From a checkpoint of a small transformer trained on Wikipedia.
Training: a variant of Adam for these matrices, 1045M tokens, 7973 steps.
Each number is 200 + 20 x the weight over its row's rms, rounded and kept within 0 to 999. Layers, rows and columns count from 0. The size before them is the row's rms in percent of the matrix's.

# up: layer 4 MLP up, 1344x512, rms 0.0429, rows 68-76, columns 128-255
# down: layer 4 MLP down (transposed), 1344x512, rms 0.0421, rows 68-75, columns 128-255
# gate: layer 4 MLP gate, 1344x512, rms 0.0412, rows 69-76, columns 128-255
up68,097,203,194,211,206,164,209,221,185,218,216,184,195,202,224,198,181,165,170,204,199,205,200,233,186,218,187,180,184,194,211,206,202,224,216,214,210,214,187,257,180,207,209,188,219,217,224,214,176,185,202,183,245,195,223,171,182,186,219,202,201,196,202,209,193,195,196,178,182,181,215,193,195,223,215,214,218,215,189,212,192,224,175,205,198,208,185,208,181,215,228,181,201,232,202,196,204,207,193,219,218,184,233,208,207,233,233,158,234,242,226,180,192,189,167,202,206,197,202,152,207,261,258,180,197,178,187,170,197
down68,098,209,225,205,203,185,197,209,205,201,221,227,183,194,230,211,191,177,207,186,244,187,202,196,191,206,211,189,197,239,189,195,175,213,176,204,201,227,212,199,182,204,214,199,197,188,152,232,199,207,157,212,182,228,187,221,176,178,205,194,220,205,194,158,204,209,214,203,203,196,164,163,241,219,168,194,179,189,223,200,207,181,167,215,223,153,222,222,209,202,165,198,218,222,211,228,207,190,209,188,206,168,193,187,211,199,196,221,193,200,194,216,206,207,198,257,187,252,180,214,207,190,216,198,162,224,209,166,164
gate69,095,185,185,201,199,199,206,222,202,178,195,218,151,197,173,185,187,220,223,214,213,185,195,210,201,212,150,202,190,218,217,217,224,225,222,221,242,184,198,215,175,182,192,213,200,184,241,167,174,242,199,151,247,227,215,191,201,182,213,208,228,189,183,197,224,229,202,189,158,198,177,202,201,193,183,177,207,208,203,175,224,257,209,200,199,231,200,211,188,191,184,180,183,162,203,249,183,191,188,230,187,182,223,209,184,214,202,186,198,222,226,190,175,198,205,188,222,216,192,165,211,185,182,204,157,170,188,198,151
up69,094,222,185,173,188,213,216,186,211,195,188,173,191,201,195,201,193,215,187,184,187,212,182,185,213,221,225,172,188,170,213,211,232,221,222,196,189,202,188,210,205,183,189,208,183,166,208,200,209,213,160,178,196,218,193,186,224,209,237,195,233,195,168,201,212,197,204,195,212,147,187,180,222,183,200,186,221,204,190,193,208,212,211,216,216,232,192,178,236,231,179,205,210,202,178,206,219,177,180,216,219,158,238,200,168,176,173,205,190,212,192,218,197,192,228,147,174,190,216,177,170,187,221,175,192,193,200,239,182
down69,095,202,198,208,204,206,176,212,224,236,222,185,231,251,173,248,194,233,225,201,210,239,198,169,196,196,220,191,226,185,189,222,188,178,188,207,200,208,175,217,184,199,176,182,182,212,161,216,205,173,171,219,205,198,199,199,198,213,209,213,178,181,216,238,205,170,198,189,216,213,163,210,186,225,215,240,166,195,177,219,199,191,216,205,234,174,236,194,205,228,206,191,216,204,185,198,173,224,197,155,191,191,180,181,188,192,184,201,208,143,196,188,175,201,169,194,200,172,207,219,202,174,217,181,219,227,221,199,193
gate70,093,235,181,229,196,193,241,211,206,208,203,193,206,198,215,196,176,196,188,189,215,240,162,186,221,204,215,207,202,228,201,177,198,219,207,197,205,219,197,246,164,180,172,217,203,183,204,162,174,192,205,206,233,191,204,225,202,232,224,197,184,201,172,207,211,205,176,209,192,156,199,159,170,190,181,186,202,191,209,208,177,192,228,196,180,194,206,182,148,209,194,192,200,207,192,227,215,228,212,186,208,177,176,235,193,189,191,169,211,233,196,185,187,199,196,191,235,202,234,186,223,232,247,199,217,196,182,138,200
up70,095,206,215,207,181,242,203,188,223,248,192,203,189,194,197,193,217,203,227,199,223,154,210,197,181,231,187,168,176,161,146,169,194,216,183,189,224,180,204,189,174,222,204,227,185,215,219,213,172,184,202,218,200,190,210,204,196,181,185,185,167,192,179,171,217,215,209,179,175,234,192,191,252,246,221,215,192,206,210,192,208,219,239,208,155,230,207,201,208,206,191,210,185,187,206,160,169,202,171,200,210,183,251,208,171,213,155,186,194,224,216,182,189,213,147,220,223,186,183,227,177,210,197,189,190,173,173,202,210
down70,096,193,201,209,232,176,219,220,205,181,205,213,233,194,186,171,211,163,206,214,195,201,206,227,238,207,202,200,177,206,199,194,172,203,206,215,158,209,184,224,193,189,182,196,173,204,206,192,211,158,209,181,193,177,187,206,184,212,242,220,203,210,170,234,201,235,153,233,184,206,216,210,235,174,180,214,222,194,181,197,210,213,206,218,195,170,161,171,196,212,217,220,190,197,243,217,198,226,207,246,177,220,226,184,217,206,207,212,219,215,176,215,176,209,230,182,187,187,182,192,168,201,175,199,193,230,195,175,188
gate71,102,226,224,246,215,184,224,200,219,188,164,231,203,161,177,207,197,189,244,195,209,202,186,223,182,179,191,207,221,216,176,217,198,191,239,189,202,205,204,167,186,206,198,212,209,189,202,198,198,182,222,185,232,220,234,209,184,193,204,213,194,179,221,202,219,207,223,178,220,209,169,202,211,201,210,225,199,199,224,204,218,189,201,170,187,212,200,185,212,208,194,185,211,164,156,201,188,161,194,174,216,264,194,169,201,160,231,200,194,220,238,221,188,200,191,224,210,232,193,194,170,203,190,193,185,199,203,169,230
up71,101,198,211,198,177,207,195,207,166,223,193,191,215,194,207,181,237,217,200,149,222,220,186,210,208,217,194,216,193,189,239,226,201,207,193,201,180,177,246,221,194,154,179,194,211,210,169,217,230,203,209,208,183,218,210,209,214,176,268,225,201,207,220,214,186,202,231,169,178,212,201,195,218,189,194,240,212,166,217,210,171,172,165,216,189,219,257,209,181,219,167,233,198,217,208,211,190,221,221,219,198,200,217,245,209,213,214,194,200,196,169,195,179,165,210,206,207,198,197,200,226,202,222,191,192,179,201,199,178
down71,101,195,193,212,213,206,188,188,207,188,188,256,186,197,191,191,180,225,210,222,205,204,162,234,167,195,186,225,206,212,184,176,209,219,187,234,195,199,178,205,209,204,184,213,273,223,222,186,176,200,233,165,219,178,203,195,205,214,187,197,183,204,172,206,187,179,206,229,222,204,209,192,233,183,219,223,207,212,200,209,181,183,213,191,211,194,177,197,179,217,211,232,215,217,150,159,215,183,209,152,172,195,216,182,228,173,226,192,179,209,198,190,176,191,224,209,216,194,201,187,193,239,187,179,188,231,213,202,234
gate72,100,195,217,224,187,212,192,186,196,196,202,230,259,200,202,189,199,232,215,198,170,189,221,206,227,204,175,202,177,185,223,188,205,230,191,163,199,196,223,201,218,165,190,218,209,222,190,170,184,208,201,208,187,174,213,187,185,192,188,218,189,204,220,197,217,205,184,188,181,213,194,217,207,192,219,180,177,179,222,203,177,165,189,208,191,210,217,190,197,185,186,253,238,209,157,202,194,211,183,184,154,211,182,207,196,215,189,181,180,180,172,193,201,233,202,191,203,177,211,211,229,217,209,192,176,204,201,216,218
up72,105,200,221,194,231,184,233,192,210,173,176,223,178,205,190,172,188,182,186,183,199,171,222,206,173,187,191,166,217,159,181,221,185,192,210,207,189,200,200,164,209,217,182,185,216,206,186,189,200,212,234,182,191,196,194,210,213,186,220,236,230,192,224,181,212,185,235,196,165,203,210,209,186,197,223,230,238,203,171,194,188,206,217,190,173,211,186,206,212,170,195,197,162,158,220,189,176,190,194,229,197,215,218,202,179,170,208,203,232,186,152,209,250,158,203,183,216,185,195,207,225,237,190,196,202,190,196,175,212
down72,105,215,199,145,215,198,148,210,175,263,210,200,181,208,218,238,204,206,185,176,201,191,190,209,181,215,210,237,208,226,213,196,193,207,185,230,213,178,220,243,204,218,175,210,168,196,204,221,203,206,176,206,202,228,173,196,205,201,223,196,185,208,243,184,178,222,203,220,189,207,228,190,170,180,209,199,197,181,221,182,185,185,213,239,200,199,223,203,167,231,203,183,215,208,212,227,189,190,179,232,185,162,200,223,173,231,237,220,208,189,201,177,194,204,188,223,212,209,202,204,180,206,180,203,166,217,173,194,178
gate73,091,197,191,203,207,177,196,224,188,217,188,229,172,195,184,222,192,170,174,216,213,204,206,228,179,199,202,215,173,197,227,201,198,173,131,168,222,210,197,227,206,218,235,181,207,211,223,189,182,134,219,206,201,199,210,208,203,156,169,209,213,230,184,224,205,193,196,216,206,223,169,192,171,189,205,173,193,201,189,194,178,204,204,163,195,194,199,206,181,201,185,138,193,201,170,190,215,198,215,191,164,228,178,229,214,211,199,208,205,194,228,184,222,147,209,196,230,213,215,199,204,176,215,188,176,211,211,205,210
up73,087,207,156,221,225,175,225,169,201,193,206,170,210,213,207,197,205,195,193,175,201,208,166,201,182,176,196,184,199,227,195,182,199,192,200,190,181,185,215,205,231,197,170,228,210,186,242,208,175,203,228,180,223,196,200,177,213,200,230,191,187,223,234,225,201,215,174,192,203,226,218,222,222,202,237,191,160,223,161,210,190,203,196,219,198,211,178,178,217,214,204,195,231,215,182,204,239,239,212,165,172,206,179,213,203,210,220,179,204,214,179,194,225,168,190,197,181,195,205,193,189,207,209,203,216,198,223,194,203
down73,090,235,228,169,178,236,199,191,210,231,192,199,179,195,180,229,225,197,205,208,191,186,209,230,199,188,216,194,211,182,194,241,236,221,183,181,192,169,218,202,183,185,196,212,162,203,192,206,180,253,178,179,233,215,217,209,188,204,174,183,213,181,206,192,229,224,237,233,197,162,203,190,204,221,182,224,231,185,223,194,218,196,206,203,201,175,211,230,223,192,219,233,177,176,211,180,164,219,190,175,206,213,224,162,215,188,230,230,196,199,181,197,185,226,195,219,186,206,216,189,204,215,197,173,174,198,184,215,207
gate74,099,181,183,233,214,247,199,204,211,215,205,219,199,201,207,198,194,209,207,167,190,223,180,235,217,188,208,181,206,203,198,227,213,205,199,210,199,203,176,192,196,194,196,217,182,245,222,213,204,172,253,177,203,178,185,221,179,211,209,191,178,225,210,197,224,213,183,182,184,204,171,192,138,170,152,238,190,218,173,218,204,219,209,202,196,165,218,223,181,205,189,214,217,187,216,164,189,210,168,176,212,178,192,194,163,166,212,207,239,224,235,213,202,186,176,209,206,211,191,258,202,188,208,196,188,169,221,204,174
up74,099,212,237,187,162,195,216,182,218,163,199,183,177,197,214,175,187,231,200,201,241,218,192,161,204,205,228,193,214,206,211,221,202,212,182,200,204,222,214,195,204,219,227,201,223,207,235,191,198,180,204,191,185,202,193,192,207,197,250,205,205,194,197,175,181,157,209,167,205,204,233,198,196,227,186,150,195,177,197,181,178,175,177,177,192,212,188,215,180,210,216,213,207,222,185,195,202,193,227,215,205,189,221,220,226,183,188,184,202,189,198,192,172,220,189,175,200,216,201,226,236,181,192,205,194,189,182,173,202
down74,098,211,151,223,227,172,212,203,207,233,191,211,229,188,186,215,218,181,164,204,179,201,172,181,175,203,207,209,179,218,186,189,214,234,193,184,199,207,228,179,182,195,202,182,177,176,162,215,191,218,179,203,216,220,178,240,206,181,226,211,189,199,166,216,191,194,202,201,210,194,210,187,193,183,165,221,213,207,224,215,186,200,210,192,198,158,195,198,216,205,170,225,230,190,201,201,217,233,168,158,196,183,174,194,209,177,165,223,198,227,177,213,179,210,172,203,211,218,187,186,211,208,207,189,198,204,213,194,208
gate75,100,186,209,223,251,223,220,211,221,209,179,180,186,180,244,219,217,214,178,181,220,165,190,193,201,206,177,169,206,185,165,172,221,205,224,197,177,200,213,195,238,226,192,216,204,204,217,176,212,230,186,197,175,197,210,221,188,234,204,210,192,201,171,203,200,146,206,174,180,185,171,165,193,194,161,173,181,225,188,182,226,233,192,208,188,197,228,193,191,187,218,212,202,189,201,205,194,172,225,193,198,179,183,177,192,181,202,236,176,193,219,206,180,209,207,184,213,179,215,212,204,230,194,164,174,196,224,197,183
up75,096,213,184,185,195,210,195,226,168,233,231,203,227,184,181,202,212,218,234,202,192,218,210,211,194,204,198,204,220,232,225,221,206,193,172,164,208,189,207,239,194,202,184,164,199,203,187,197,203,182,200,215,201,192,168,197,161,201,209,198,191,181,186,190,189,239,159,147,203,222,221,182,219,212,222,217,215,220,254,207,201,166,203,177,192,220,207,228,191,192,207,227,232,209,195,185,162,185,209,191,242,236,178,201,227,193,196,190,221,184,175,197,212,195,191,202,181,197,191,227,208,227,211,144,188,193,177,197,233
down75,099,159,220,234,194,191,201,187,201,205,187,214,214,199,158,199,188,209,217,220,205,182,223,193,206,209,217,210,200,203,194,202,172,183,225,211,199,198,200,155,157,155,195,212,230,199,207,207,210,187,227,221,161,168,213,182,207,226,198,164,168,196,180,207,220,166,178,201,216,175,167,184,221,202,205,222,223,166,189,221,209,188,177,185,235,207,186,170,179,199,198,204,175,192,180,202,206,225,216,206,215,185,192,190,192,175,204,202,217,217,228,252,231,219,199,193,202,198,251,165,205,199,203,208,188,194,205,181,171
gate76,096,239,203,182,188,215,208,212,211,230,207,209,190,199,215,254,189,193,201,172,223,212,196,213,161,175,184,208,232,193,212,213,214,205,190,204,201,166,222,203,136,193,190,230,200,219,182,179,208,155,181,210,192,216,208,207,205,200,181,223,202,235,218,218,207,208,218,171,207,230,197,162,177,197,209,193,184,221,226,188,189,225,217,197,165,200,185,184,183,195,209,214,221,223,216,193,212,224,230,188,168,181,185,202,210,177,175,179,181,213,171,197,196,205,205,177,166,186,193,224,172,204,228,194,170,159,177,224,192
up76,098,165,190,218,210,228,209,171,182,190,167,211,248,211,225,207,208,212,224,197,182,194,202,234,186,183,207,188,189,215,173,173,205,189,179,228,217,205,189,227,196,204,197,199,171,210,224,211,197,212,204,192,196,201,214,189,169,217,211,192,171,199,178,197,195,198,184,220,216,218,191,237,194,197,204,225,182,225,205,225,224,205,216,187,176,222,224,197,215,206,173,226,237,209,194,216,217,184,189,196,205,205,223,207,205,188,169,183,221,190,217,195,218,190,187,181,168,203,170,229,179,165,212,197,177,238,193,193,186